Weights of a small GPT-style language model, trained from scratch on English Wikipedia.
Size: 16 layers, 30.3M parameters.
Each number is 128 + 32 x the weight over its row's rms, rounded and kept within 0 to 255. Layers, rows and columns count from 0. Numbers have three digits each. The size before them is the row's rms in percent of the matrix's.

# layer 9 attention value, 448x448, rms 0.0176, rows 8-39, columns 224-447
085:163111084147127144112138158177127103119120110106115105189247168141140142140117122122103120160141125182131135095094106152150103164108144171111114093079147126166133136116106137125133145141099101120149123135156115098083109157130132197120143109077057140059140132124160068108155141103112087034092124056166210119147115098124110140155198129105100107062084088104131050130104101094183138144146121133115096122134099165105118154133108146115175120113170161183106136110022034112082139121048154100175116154136111073102137149102117161077100148102143149135170123126101107103153095095125103052077118074133088087126126114126151121157129112057112091141103105096102156123123153130125102144154
084:093130132130176182134088141150138169133106136134081089118134091124121178149098130055100134155141114127156172156121086224138100140167101117089109112152147154140084181136142146179158071098146133132169117152114145162124109133058119186109159119084066117121112145108156118123172113132127129195108109077119072146112091121145134137105176111124167061089199062144116123126167110155036139091119124085175144164104135142130119123122144136106145161097090124114135137098184188136168122135194109162115111104094217055102107125110101103094113145138095107114085119135152081131089144099048133183120121196140193132161120122173168102125145112161178070128124141057220108117121141127103116147128
084:120152127144158156195157113109110155150120126094123104124107122135152087208091113139104117130161092151096175148151101061096150112116145087201149094128167146114122142101134125172155125156088160153168151106093162084104138109098119139109128132112115124158174100162043200158112166085119120151136135121125113122066150133182120153189135153082127184086111127182090120084108129088152110113129155193074173061109092104120144145110083184111095131142124154085135191164098158084053124138168130108134152135120071152181132151093143137160097116110150130145125137133073183111076106100083164184160103121171077182149135097114092169167091076073109141075152110109171169131143141116130104096160
084:083136128141141159156164105166139125102038130129176133144158088139141099150144131153201107126123119094053186108149188143129102157183133107071133126067083114171113108120148149110145151124117124153095129126071085099068101062072177165102182139188075123075110108093171182174140103137122138159126088125148101096064120113095104145108133195128149134085080025207159157134129153132140117120117110114119113127179082147136117130135104099083099171164147153129202130141176135125111135137178128095200117097122182112121191120173104150098120183166103068119129058145098095092140153123111096162105134113131120096115131104079174085089135116079187128148094168105088092138161143131111123124150
085:137098129102128094156166126135143111000157121120112124071159118135082166116128132178118134159167067164173097107094100110133162122115081164145137142121109074137151153134079132115139091122156137144097125056114124156195113202095166104212117104114132108130157103134131116060080090114082130121173164070085165182101147070125146117115092134168147174142110159109153072146089144176147140165108115131117100078106116158104106135120099141075142147145088107139117153111141085118106140137100146131121146120111153110158137133066027147091043160123049162117137039102127101089057073080156099073126145104115131102129118123110194133081123124178222149077143114091104104136189123111158139125109
083:122145157127156130155133093149141142142124140155156076074140111122129135068159145136157124138065064150115111122122157197147170110105152133030136144124114149118122108175102106145170155113133166123127157131108104108107128105163128101085092182108123094157140122099099093111131109114173084082120110153108110102120199167118128229141127080160192136117152105132059108056097169074108135137143169073064163111089185159143173159142157143153134170201120089110148152104085112108096126125096130113144117142135208109125090121167131120082156121096136089127091104101143146112103120098097141216154154123153092105118145141156129081161107151158131137160146103129113054042118115160139071142125
084:136118111138144167159095189064127183078106138133138123112114152101148085160140122155131126161198127096132145180086126124103125126101142048130107094130119177135089149153077123156146131149073138158099111113145119162186121148148090117186090104099159169130068150083102073185094152124108144164146140103107159099126113120158106117165104093125114095148084149159129152118135102133107152112145163148168139133078166176115105139127077141104105094102111153159132118164150093088125061118149174176105175141130150047148148113160189134105148149091069081142159145123115160150141084163069114152106118158127086075118104084149041167091138166114196117170140155158184131089068112138101190136152
083:156102160145125151114100137104128164140189107122121158148111122103112118194123128146106129152172110166148111103123175187145117095155122114150152117177127124110143156141101139074073105132110084154097117104121150096105128074123150101152088141125127126114092149171177055108148151102121118146122145101105121102141113138156115152147181152162047183136151131156102059212151069165122140144188088112144155067139121057133141119183107138081100131127191056163168168124146119124073154106125087116152148134161138140167128112129023183105129185120129224146188155110089092132135143080109125071104067078091098107132112140086127097163152113101156096155130186136119166218123145129103105087173
083:126097121131138127159086122111119122124167168085115116150084186105169126092072142153138127167157095099091174054128124114132151122071183120184102116117148154114133136128123111044147124154153114112092145131076125114098095069172131140203086148083086082154138119121071150150108101073165068123090139134095093129144127115136140169148134052143102147125096080183125150145153165186139098205148213129131169088163130107114145154135112112090118126148142165092145153136148123165123139136151132088201127104158105185140121165181144136127130158030203152129128187121160124121142133161159116061125145110122152165111119103157086151149115143162102110178122090163080161071117196128132075112171
084:156155090130141170120097120101123167220109171194136071128061103104119083095133116171101118082158149075102062147153111165113114128130088111176112139146166085130157122164129126099105130095107145069083175093161156155104118206071117135055088127188143143090148081128141173120175114160054114187136118149114160122172194122190115095147113146142102169059123083136107158130112126114142098129147137153129106136147168077124123114155138170099131109116121091100122136095090176080071141128132117113012184098122158155160144102154100150192133113109113192118166129132128150132215079161128137180135128102086104068128120130150121076130114087140107058103158180090136075161164173115131199089199
081:112163104138120151089089097140121130124086061109098090148078097172140153181119141191072105139124075150140146109115194125124095118117134112160132132166146151101119109120118120176208144100147125122184137085135075115122121231092128099117186129122080124192136136147037138210102169115182097124131159147115072116147117149116131123130160163166135098102145166083145133129164108103129128121164135147097172098120108129133140079127097144168082125173161180098211137111193189113139109117120106090119123130107145107130122086189169143103167074057154084131156148200143139107116114089110162120119143084113119107129124129103130178089091101156091167108125100107129019139133118161140071128078
082:108156074096121158191169108133117170160046157156147026089139132134096082185121118130160134196171126130146149124151153152125084098158142096110140082113166143115145125141149138093104132163109147124183092141095113134146119113115134146133099156114073089063139156165129154122124097160161096120107144099128177115069159153112083135130104112104087182193095133218197152213097110127164103118138097115117152109146131143123187108112136129027097122129138142113140093123153135146119146132125157165110167101138138197140082219119097136172145145087097139143134157163085119104130143138194107139135165127095043160118115111073135063071162118066138115107113129104120205097175159140141118175136
077:111130125168153156185139142137124146090064181105071150141128163122120163183132136097130144212163098119124103125109114117148143123172120162132098124105141092137150072116107123114019177178140145161175119199136125128171174072114177076171140125092075073111098086087132130096093123100145098117074127109156125124111132103113101067167157101199126067164118089102084091130099159153162147161113126090106089140148099125142135090163124186151116188144176120136114189135048090126095110118163130112165187106168081142126090113142138122129140107088138130135153084107150108071108173100180204050110107158109104137125147167161111122037094127110089155170115115080143173115091129113148100132089
085:083139096132132106091110186099144097109240198157147113103105091126148162054189140174126141089111143122087057151156115137120111150098152125087057096154170164114104065152128110131220129152147144077121175151152141122136135212118216150091167090128137167108167178102068163122038172142152121101086134130196089153093138193128116098096160110155128171122151122142093094151167075178155128119155176119111130069159163095151129142133040097130089043119103070106116156102082144132097025147132123071184152134117124038115089119139182086136125086109137113131176160114163147155101160141058141160125129116120124119118116145131128158108119114129129137094119178125139062154138148127127052151148
085:127112212159087127176136136076133154083076072100174086134161122138121163113170128131114120093144149113123096123116165122121119103066142108113106176122106167133123126096098127115137140160108085101185142161094173124074145130096140090117176131206174137094126198151080132076137203125133123103204139134118112124130134095137107173146107150126125134003115142163158108145144110128140147141127177117146091194175116174122138111102104131128085052117113219128151134111135144087093123126041124147167127128062069086115141142142166132116142146135159109118123162202115106149071168129090127130135098120136152071150110111116142102175094155148138138116076134114164094153158108124183131137124
083:120190172136118145164149104102114092076195094225107158207083153165152146019103132132064124128094167157099143076143124185116141142109141086199121126177155134091103100132072123114162102137164131094105109124147093105114091112142128074156140186108132157167105134131107178153133111125176109203172153133094076089127126154105142128139066047159162126127127117095113149152131178124102142093148140084127162107067172135141142118129066136168095173178157197165107138148132189105155166138098084117228165077092127112099114098164145103102140111169114097143126147118166153124163122189142075161135170089100166015129141118120085134081085131071108120154145081127114138162103099146144138120144
080:109152131103114098173133155022125169149100118133119129130080134079157117142099121120094124093141148128167095148125126089129104139097089141124106123107146126117157058110198148142101145134100119097154070163140167174063112091118092174120085062192121077153126088146139182139128171122074111127140138073125182130147079173094152161132149119115179094127165145099165168085102159115126175136106132099097090127127162138134091133150113140087128208150161123150178134129051082124188140144178076114117133148163065088126104093175105102195138185116093159090114091117182121143103061109185118140187132138092146146119117132157088080145168116121155063145078145133169203180117093091149151125172
084:116111164133132178138142119139096133077179132139116099095154080043106143150130115189112133105156122121175091102146155151111182115155128137184088097075143118140137123136140139161190102126074099125118125121151166127156149152121164154100177090135053119117150139126047091159090111119139155145151100127098070128178116163162124109113139170083149102119199148165148112127132078202097169108147140135128159176159188157114125101136142113066146031109142163120179059193174163155109106120192142108095083108120082105132116124151079123126085196177074119115115163132134152142178074139178115154099100124124145171105128116133123180136111107106208190167100133155153099149173162102127148173106
081:123115203139102173173142132105135142123102118107048106147115111122176167076125122139110130113182148165136099084160130158095138106080163112162142084144155106138058119145152143143120117145123090119165163032164175119077165107085126154137153126131118103125079111146094092146111058116101094187161081073085093115118145164121132104156067069136153195133114121172164131122163111132118116126109108135168073160113076117131144133137116088149120145117094130162146096154232090082112117145108124182154163125155053165162111094172087139127136098113114018140097217204139162136123131141145122216126129130107135125116126103070079126111128130182109103085093125086053171160150149136138198122153
085:139153091094113109106143116124126126087077149121145140101129043119146108178154118160100138205107089109231108102101116157134130171158106166209189141167159127099150155169091123148138108076131120129104156115116077146187161190086183106099109134102119137088112171130134138071183130117108119235122130151166152151134099163172121098115191137092187124105163141147117180111128082142111125166148116185045150130146142133102156124101105109051143146122168121081180129136038163073141158118178115096136106125093119031172144139131124076074176129113150106128105136124152112153131115184155144080146109111156143174136140139154093101086144134162125075134199181100211036188108113115198120101092
086:128174148164137089201144099103130117148169161155128180130141109109103170115173115020119116122137111106134099133145116100138159112099125106121110092133167175171133130135153146143113107121102094090099117169108122129144135143137138151110164131172154106143075111111159089202136082161130179113093123146131163102112064203124123043167055113098064153171172191068163168129142134238145163033153176187107101096140106102114124178162157083148110120151122087220139181147101125118126113131073104168125161086126124178114125068205169137120114137150186073143139178117083131127103153174135136189142103109161096152130122184048113121164160115177117097173155132152155102183115110139107177145146
077:150166174125144133134075135125119033083056143143157167108164169134123100111154145151180126158135142175177144194133152088110134114086095195126134157109112124162122141124111128146093066131145120086140156125147114146100110140101154103149091097145098146118098150207116093109143138127153114147133124210092135127092189088145135208107116108063110140159159141158094171100093126107151108146089111190188093144099111165122122127127152165045153088160159115084137117125143127175141086117110168131099104059178196150103098133093136108149123149187151152151135126131123096110160153099126222167145133161127172143124127104163094199045157127104114140103106136183155037082114124132116131162139
082:178126146165070124179122197139130174120109140210095122142123110116092113151131112124128123129160184107150145120071079144121136094123182104116149101131143141100104114152129145073087159119094105116133159154117087120110047157168132154124166147140082061114105121123167120062139075093114158213105136148167183104088080141153088118160144156087141120084189169117113186134126125072152194191141122139113122123129107086135116115109183148081078113166149142027093065112138065121157083116123140149096146100066112151107168121133052171144147152151112114099137107114052116128120117101188066124124135097121101144134119153083146150119134124170174156133143153107143073123185107119103151127111
081:099094127151121191152096151115145124138117160114088126141128130118177139086120122131169127154179185144089142155155136099123165094065159133084146132158087098129144042165125133203196097105080125115089113031105108104195132191158112072114125128123113169105117117097075127219114139117130127173151063120082106113125118132126145069151133137121128155151131113154159080214132121142103126102124124165000145187137229133132134150097136109085132091106102117126147137121095127111184128112105192115237114140142119151112129121126143120097119125168103107137105144180138128094171141177154120067097151098139161122126098118115112194163118175110130090168150130120089075149165153117062125160142
081:127108139131086141012181117175122156129137168124139093172114118152130146118080121197092115072102159139101165112161170108131088157150086147076142113116152127196125121120142129154150103142161117096165126162133147151067121103040155195072125119178145130120131110128077146128114073089104118219116101177161152134114140165148101114145163124114105124056172151122122163126153118147105108063155153142132138134149143073129155118145095111111079113118142131150121156121138140113154154135164082119161163074119169083160177064150146152099132126171140056117163107109140089113128128180104130170122140131141150056114132174141112119154134172142150113100127081149104083155112142128163035087137
084:141137152158120124149145136076143187183199125140143095126129107054136102170175116102094142167187059134112102145094065137119118107184085131151108140180144140094145095131154124111083113117126149146087130165138157122103134125154128159090119150187069101118141120111173150181155165080114127107107131153179181136158158191181150120188112104112093156129128176090118137076136139159172125124159130112131044094164093145147168109122184098124084180144094053176127137120068173117053158135187131152033122139167034128169101161101074129155169176160102163137157145053140135112126143127159079171161175125142095127135141159097141126133138066090173114169141089170143190147166147097090130094163
083:165104075135176111100116121150116103111138165142166197105124164155053204084126114089150137126136067170108118111140172079146081159145076129059154108108151112124122167114102106134113112133112169095117104154140054160083122191097148124140126155129114159061148117115196082124037065156128158146131115190117052125132109126068176164114132097122119125098117080173136083120149119073144173083166105150138121132084077115131140123111145110166086146116154108081189121125233091105109141145137150092117113101097106104097132192097167142124094111111110176127084064144118129130127114093078165068131136165204165123164135102093119118104152120120114084194154131096179179054083179132148089146200
083:076143087128151136125143131109123159127112087154055158097116089020127114143110146114105131107112127155158112099076149141127103132152132119130104075125054165082142126090124115122153160168101142155165125153116088095103136072109119144081125148191182152123137153133131177103178185121091164140158095190127121130125126129132171154122130100133102056087137128162124067076120115146178154101123132126092085112095098112127200169119156134128103164126117166128186114110043040122115098123149119183101054133128136092138139145106126127117151198181046133145105119104124163134107111106091167225139054146122098165129125146127142160132091151161063209103128183079185174099125118139148159102058
082:108137097128137103102108141108140187155115118124065133091104139211142135045188106105204143130115147108124111061075090160114139125138088086142147156106095149102120158139137136188054154100092126129153075117103143153146149149135097111174092147146116139086148093142202139230110113108149093107185107089115125096065083132151157136150125103142164076152096170066147077117122126094041112121150099115113138105136131109114139157136098156117174216095113110211128165170185158089105157114060140032168206143138155173114159139070106118052100091075103135131142095126109169129171105148189127036120149112106115146158096108194169089115139117162216126100152128127125195074096104120133122164121
080:180120111120088112166090078048101124065072135096173142111134082154149152140129131081095151096141111137084159153122122057113150121077101114171134126134158104125125153174127125082132123178127099123078088063102086149118173180092083145149128084140146150120143150108138137162149078137111163123091168111187179128067106133122136152174137130133141120126148161099136175099140125198065134196134140210201100089137137142108111153110138119126130122067148179164159111106155107150094084133074157128114140124106124113116123119162111202118110205177171144123132110158087171122117118092205142062088122141130115163157162084062154156149132142051104076148111115135103081147116100123069166173171
083:135139135110145199183121082205119135115102064143102144106164169200182180200120142127117147141165150135175139100127114132139097172104158197141144094156117134148080165129113114125123122132105110068138164130144121071122189163040113100092114128144117140093164112118094145110146164095130110173129119100177189110128120121154131114149184117102121039202117109153135102165154130047193172209150152076141127116136077209119167148184120160076180187135148154061087151086123093143134127149132109089122179121103072132168105146118117173100157103112170106131143083143109099135119100123160102110113107146142149138141117096085093112123107102115102162169157140104113129129158128115118116118112
078:112000181131112122130236129099109068150123157133110077109122142098149067165090136173050133165127136177222127125152093045111117129082150175145123105126157093132125103164154127153198132151142132113130124116128150171148117110125124097172124075094079107159154093089104078102104133079162165161168155109145060111172115144084134126099157113147134101194145186098082166131159129161138083123131155131157116155109201110130146153111136158174157161118134165150081138171102014077165155137104077057156118159189071161104087115140100118107151091147125145119186076073161156173158104116136194103098139119167158016109134117102146107131123115132071107108112121110067097137104135111105099141115
# layer 9 attention output (transposed), 448x448, rms 0.0169, rows 8-38, columns 224-447
091:123118065152157176161135148183105093095091130119097139105161176093136164146139138129149084154134154140140173118102125114081112105088201126093114121156117124163134129164097119098144122123061072099124127101143121162081138097152112133096144125071128146129142146128129111168091091105140120164119167143127098088123182113140105125143179115175070101072119104123086043146096127139130104028129121087115118102181133159109140118084132115036132166113124098141102139149194137123162119137110075087122080152049130147110163097122133112137166126142117120145118144087072149137138143146139184168122118140125144140105100180096144085125106121178113114117116100148132164048099091169109135148147
089:152057139123129152131141131131180139127057110165079123114149154138129114109095176116083197165169128125143180117103137158212153148098112143092123105115123222125108166114165170112209153103166119127124097171090130126137120144077129148138178116146085140154143113126108132096130116131090106165130101094103100153124095130095105147132043097130108122125234166126088128140124117148106126172121133114075119148203110081225111115123148128154122156113098117152122124111097119135117122104103100145141081103057177129128143184151090133138131106162090174141093108110068167116112099132036076133110131094115139147190079171113060176131151091039137110111098117140123158100127184041122141143190
090:139188103173160090088106130140152162115085097114148148121067110116131120194146130144147178136079096126132132128111154113057120063145151102203161139142141077038178124109072172146093103214119083126127123128126153089124107145085175097111119116092112135131155141148057139078140113122120138084136094093112192128034116186149107145190195098128088132120113155149114087142159126123134114133150140133112132135120132133106145125148106122121114159139129096027124141105113126175006116190120102091150055102150177101119161157127080124122099155152162105149125105141139144132112129096119175092134104112113084149079126111174112101125079104134084135149127138139172181143157108117106117130117
093:076134144165098105136133140138154117125129149146101102109133112142113157141121216158145173111137119113107173140113133168139129091135154101133133115112114099187119060132129159181111104105108105109131103115118112096059153170128155137142178139117122129058140106131123125097138096085134182134101114075127130096063114116079170168186214115130112088038180139148102151069118137130055132166125124096141121141140136165134121146102074127200137150146137146079123095123156150102140150194143126102128105197104148131126178138115050115131114139181088128159152102244108089108148136129077097096145109142131139091111037117071163094110106112113080129138153149146165076139127200149149089109082
090:105132120153169129075159126158213089085100025131133124124160131135114125107128142159126123172134111144138121130111167085087119122139164122162101109142112133110148146149189161131201088092152167144134116156117089152172117165151154159109124139136126112179170142129095158104054098120103162110094150090125089171124111154149147141117144111122118132107168138099105111086123148117102151139104133137133138151105142157162146135100128141150127102168141093170178137140212117091168109045140155142138111126111144099132191125111122130089138158127115150121139171094131112141145129079167156116131117087131149120130073110076188141114147120140182109144119089056121107104100146150122142179181
097:112184147103118148172141134155206117171103161128131125145107183151140129109134098101144151132117133137166131141141157123167121101148192134117151131108089142101103147133138125119150143113061206117131091116128126149150145125126123098148122141120127089147098132124081115182149098117154110112109126167109149096162117144147138116163021136089185141116120111139136100122123146143111122165116124136152118109127118000219151119102125138181132138131160120102140143117120137147145163126138061091150134096191125102115099112155122119101119148080120132122132090131111152129132131109103183121144126106119101123138040084201000117098184116000168177131148141118144164084113136000128134155116
091:146162123197090136071137106096108137139102132128157132228151123128126078135119146161154118145101174120114130129122144116003129106135144068108101139134172152108140125118107207169181144109034203147139133138090142128188104137100090110128137123074115141179096142106170111097145116129139157117147117143143204071163150113144148102104188106163111077142108108162133129137116101130073120126112137080149120095087138154230094139135052105117128127111138154131103167124053133115069132085156152132141118167138088141122126099194148139134080157147097125112135123118173151160126104147146170118141121134154108122085126145141162164139151122164146215161142150172139140164035166128133099132097
097:151105128155124168097135129096043140100171128092114127191150153105146151155118203133149127121115108145111142133098140151094122025117172115110106116136133137134115139117142125072178121123113077179156130143108137082115146117114124113162068123111105131038124139134082150141111135129101074184136136187119125187120077150116103131149173152131131132107229137147121092155135137119128131074126113122071107125113158180116130133143082142049143117138151128099145134160187131111129136140114078059143140058165118144147157194137090093097147148045175179066128163084118071101124115079087181096134157121112180136087062129124214189136061131200123128136125112184102127123106150183115152078118
091:123101123098142130130117109132086101073105171119139161163076094168134166155118111116181141081179115115138098141111136146124137057043199108200167116132127099098124057121128193137164140139084140100149137128127155109096103127178114159159119106107110124145167134146124141122147141105071128144136130146092133076124079110179117145151095158104123143145119080090129148151133158105086110149138145114068112085104137131136134149224174127150161144148144138096128139157130108141158112166110090116183136148150103117151133172102174167112078176201165144143137211132135099145131115135201103115134136137112145105103130048176134170187129130109127142155149124132102141148179171139122108167137
093:121137124115123129090095122141122116172121145169132109137135132092144090115133137131144153109084084114091132123197170171081132122121181096056147127106110112120137150124074157110181111088231101121130143126132121082181103170082139145121118130098141144130105111159107145166151148133060085173130125104132106152104159154157094110144140132163135139101123079120117144119140144131124117147156096145139133100162100133029142121098135131154085128136101108160102163058085106160105080139111129070044136103129129115135092212125047125180155115124113173126119080110147124142133135152181135078119123013124118068158076138133143105088070083164132123122152150106101112205094166144137192130181
092:076207111180108135146154135110115127104086153101167127191110163162144100149146025167085174120114084140094130144075153087094110094121164105109132144145159198155159193146132053163113102139120096132140188155074124133108142134118116075139134117103125128130129149122144151153168161153154121102121139159125204123133125087177176131138128167118158120122127131079116198135111112142163140120141146148199125111096122070083130122114169157126117112135119168097178152121101174162149141105114186116133116128094171114143099141144120158147195113094150091079110085190189154125125118118163140092134143168125113140076066156081088206121150137053122167118110099048117082105072212049122085142044
091:093089119116128103116149143128067133138106137127159077134111079157128113143119165133124038139108148135138130136127162133071093089160103144071101094140125055128137157115084173121098112139105193127133144108143124094117152129081171117122141149131101102117151119127167120199127093144126149161106112094137131082122117180121095170079171184176074173129054114145144115138129118138106112112152120099072127147169085201059123125135133164156104153120124147152138111135197113115144120154111182146082166104094112097120090155105151122116066121148149088107110140131042142114117116126125102080128144152126068126118161122092196122103182135231085096114132151158141141150159111220117113133091
083:113121097161160099124159127157146109131097176132096108116140085127131151148135137130063082147116142127087127124164144125150106140170078092154117127113092017165102046144190136148113177095119205141162172123145112184124134095095151123146118158133111123123145144116098116055108118098138119175150170148134136200091113162149084128144169108138090113138090132122072064098136136122179122134146128101058168119106112162093116125186176155118105155138144151156108132105138132178119105190149139119150147138108129106152157091128168179115190131177169172101134108063150115136139127077066111119122123155121195098086135156117168120093096110151069071128113122124183113221139105181124082133115
086:101120119236112110132166139116039138180136108131159112090099136118127114108135080122191210127173112124086069131114104109224143102113095120134099124139121135184128109109076138158111119127106148129124153096101108147156133144148152135093106131089107136156118136101157135161114080162122087132141139106125066140156135130189130114123038132164146145154096146126127088155142106140130150123146129146138132126070094036117117139216151117133106145105113126087094124119137116123139098146113108104160209141102147050119108146151109093161168132121113106134135153134124107162123125107164210114089145126136146102192146074121000149132141133048182178122132160106089110164096139028147079177137
091:101081087117094095162129116097146193151091147136100124140178164111144184106134013173128135101072161138133172139102146067066129176152173187144122183108179177125127158112116112159139130176064058124151169125064115153138107109181129122126146125077129139132178135141144141156149144127161155111130152141134105138071149121094162160168121124102080133133175124144126207177149123121108153105136135119200113153138134109100107122115172159123083175102115181130070145102123154144081128123132183088101164144136101111127127135156060096117155110078155102084158126203078129129100136196129182117103116152131142110124084120100116105128160131107125165128115123141117093162124101103131102076064
086:083162139089068148126161118100168125154090096117213142162081118165133119120117131152104132090089158148126099147117132135110157114128126116161166150144086116118145088137115069130098117082134078128142112189137107069135110157072088160116175127088121137159127131131134142137159117138183150110140099063127124059134146117114120079084093114131079118115108112061137123151143141090157104124134113095142128139123146075112099115217069148119113158135145132100146150111086123169110134166135125157135114066079155131111038181159111097212158110145146160162121082108169163127167158201144106133154144061086139201166066115132052165122141090083089151116129033132103086138157104067134094132177
088:077144151157105078162139137118097158127146104123135119061142117095114160125100169082079101136175115148111145144130147152133133174130145158125172136112118159113119102117065156165124130114173090121118167177149134170119122075146120156105134122132120128109101116102169122082069127088102081117119093071122137104154166139085156115102180120146146096117104148130175099112132111091139138207122115154094122132146119195081123146132146125086070145145125122120079148112082083194119134134117148084136112194151108131117157169159148094150169160100099136112126073126129137117125123150093141163152129057128174147137108126133240110127111115221111099116145151188170104147113117194111123109183
091:134110139101127129140128105097011159123146136176139097101174190067126085100104113155094078122156113145106124117104114115030164168128127151099097118122167132135088172105154178174203070171108183122079120122148133112139126116136166144145115135138108133155140116127110133131124129151110141079146127117133131186130102127128115107118130103084123140122182112165085130048121108157138124153117103130102132126188165130115097113120131127203150109112139157194150134143120149124126137094142083112144148148192160126131105173222147089127181128164115090195128148150166133121152134145214148132150150091125201143161018138203158194130131142128148212117100195135117103146129207146096148133146
086:017154135108110159144133137145142132113074117143215114109137127139133172149120149165059130132102141121176154149139112144070135118082125163138142115135123141077135208111136072151150111125128111125148134098186145126134116139016122131105144130138118145124108123126151146154123136166117155110140123078121118116162108124118180091125161085115161133151130102131146148056144130121091104115141173167151121152090094169160119136153059116184137089145126120168095128151188109089080161192085177116131167123220123107094106150157063194118160094176139123182122129121195149140119105092144147145109135118132139121107178079172174145115147118177122161146128155123136149174114166182135110131150
092:131105088156119081122141127148051135143080123165120142086084066148117119138135102155080101170159075124128143137111105108149131138193131071113160094120141061086119149152121219117168113122190180128128116163137119103170134153066157116120125112188135107058116149142092161096152145105100152155140082095138122207158124119113086147103086111119167142168111120168131100126124156137123144170136141149087132121177139054088142104102169161139141096110118063115146126086054121148182129072184095143116172098100072080150072174155140056115159114205143107087127159111084156121139144112124099119120136103123118102129177171107103197117119123068159135128141138129162160070154101058144150147134
099:156117123121112155173108101124122138171182149137173141088153103094123105155149168126151138100094116132144149108152121098207132221106118137116113158127137106190154136125082061125152143167115079157141118139073111084113129062149146122119133138109131114148104150121179131159099082116119130126154124125121164064175132082117162112099171119195070106135144146107092125152107121115130132086147136185108120141075092202085109117174158129152138139145135124108120164155107107086125134212155153083118133083133079130103117152131076091159081130110113115168128138105115060131138147152099133124135135125139090161150217158070181106122111150187162111137130149180147076117092086177109136120124
085:170150136018125101125107114100147080116116158138126103164133133137143120144131136143090136195166130138170168135145121085163108084112175196147135127134163077135139106147193069052165145153152109152076141089164143115155134173086136148095122109168119144106161132141199121110109133160130097104149105187130167115168157113128060176142113110138098098147157141126096144093120128125147093129138125124139119110189078098076100144106106132080153067153114092113136120122120109121128092120075197123115074153137108130140151033051158141128128141151068145100125166154156057119108129071133053117134120112119124099129133077138039193106138149099103104127109110172114113093110154063113097112135
083:120102168152105096185090136119149177093121169134067166161157151077098140114132082135131204152205080126111193104159107146061109082069197095128083179121216111119115152118188127146107129092207083162138151161118156146172133143129163174104112111172133100119124131112134138106122110085144128135129125128134138127126075140167046121116147110081170171156164081161122146137126107090149146220139109161179119139086108123159113122119163135147098126110106103093123116144109146148183123086130136062147174082114148134105140133142110096131155126132140113083134162128051090114133122146171150121106120091121122157152106158097185128096120121179126182126130121167144126133137102148146147115118
086:075134131048108099096157075114087089154098164128182146113116151131145092090132123145178128108134115150133118119118095148082139185102143123121116095141132078146119142133145122154176117161096130118126037078157156091141143124100157172111174135088110150066153156120140139151132167121140121126144086128108178077121137116133081097121161139111137148124148088166148178159109097138129115145135122108083135121058157155048112103135129129126104111103110140078138116128113119189079090128136162108149124145126189113135140100139135139096147131172080087107113142199149056132125132072163141135121134133114155112063151192171132194117137132180108162131140154067117067103146176145146157146050
093:084125135134108144114154130136154153129185171123115119075117135134137092115120118119085172088153141128098122111134136138203104134075123137081138131137079106121079109126127123154114110135224158109128090103089127122176148109094137170140164109157112123084154142114133129153135117126139128177122112096136065141162130108096118170123075111064110099118117096137115130142131101129147150135143133128146131143128163080151123132130172149113179064122148126129128129176093181116165177151106033096079178126164160114129173128166124116133133153110126117173126114154116088116162121150132150126131139212133156024166084126129082186157140143073141136117131120117154102097105151072109133139176
086:130143171143185125177106120128150150145207142084098132102132112108137160112150105087127047148114121111120115122169127080143108153112083153068137165172045145167157166145091189137123135155188136138137147107158125115156145131162129073123118116131122116137167124119076125172139084145080080126120199153104104157162167146145135067157161146143161167058121165129140140165124120105148132121150085180117107137136082173124130155109147133132068176139132173161132122151118116131115135138182055097132156104160051107111160222115129100107121166101139076055147130068181148122115133168108154072129128109116105143204088190127181095110158113135139108133108180138134170159116116181133145132166
087:122144072121186202164118131135163082135105121160094113134163172149110132118130084130149184145133090140130167145096135100105109141083132106089114104134122137123117129098164139152122109118145222102146090133112081133109148129142143128122153140128132127101129152135096138117091114120126152087129123128140065125090128143100125114149086092115153146104078071123114163093122122144169105124117105143198107118169130094135149123128101109186121147105159122049176136139197104131167077121114173131152086134136197116126163143096120132124125137105166176220146052139117126113096097106155107139120159113113168120155151157139089110134147120104147151124118132162096131131165124115137147121158
091:127157129113132074131138142130177118134141115169063141201139173034125125159123091121105119137196141131098186136092166076207104158171041132097122133114111157081097120136188108162158162131089096132133125161145115139110128121114100160128124157156146137150100122104136139139112072065132093161133179072156094205119144122086134135135151115069090160119065180136138146085139133150162145135115115046103112147161067092198146144069190129099093152146138128146115109106088135122079087118121123113115140101159136165153106122179061060105137137128132129122123124113125159120109125101126191206119112126121116168161045133167146072130115141078107191093107154147139141147113124090167137129096
092:156107096085136111114147124132168099160127078152176127110143160184127092121114156137104048137154152141152107100097103196085111141120120162126128118121135168116186119146106149135077153136151128126142095119121134081079128087068108100118159128130113107116127123128178132107116096138162063137148100091132142133150128152121139161129172107106140120073135118149176113136143124124126119163114131128079150108148128214126128133148079126154133117115136081161144140142106166112099151099195141115139109116110176128127129131057115120115124081115188157153136086104113159139171129095077119107132137131112126134126132150140236120154107146236141089136145147090141153091050170241111120091104
088:180110106117120157092115140115166157099172121119099132102159101142131129133133211152173135134091106108100111155153138108081124118103143155104161150126164122136105135131066169108169100170054098125120110161132138148101139164107128175167133143132126144119124119118106122121118153151088112117092142110135194099093143151105145155081209079193139131111161105084107123108129136137030114180101133127139115119175106221125095129056100146119124166120125127124147126096129132119135129182078103139180067117132158128119130105171151135111155134122103102200124141168128109131145113128209080150116130107146190143084194163091224135127042133255164097137124105133124064099157095229133172138114
090:134178100169178116167158133120116076096091105156153123133067110107134146115116138144078109130129145132156172121105140129124133106130089168086117124155123163105118152123175223123129139140093129086174119134148151104057133139135134131112134133110142152173125141121115128102175172144120197174107146068132087013132129107092092134084178158095139099174119017116103122132126153090124131163138109118123138116158120137098141142253196131126074128133139085112137133136130138174173087160094053090131187158029139093125154091082164162120177109210158097129121081102114133134129124073123150148146130173151127131126178074057122133110144114137129116127106139091105162166136173151147127131130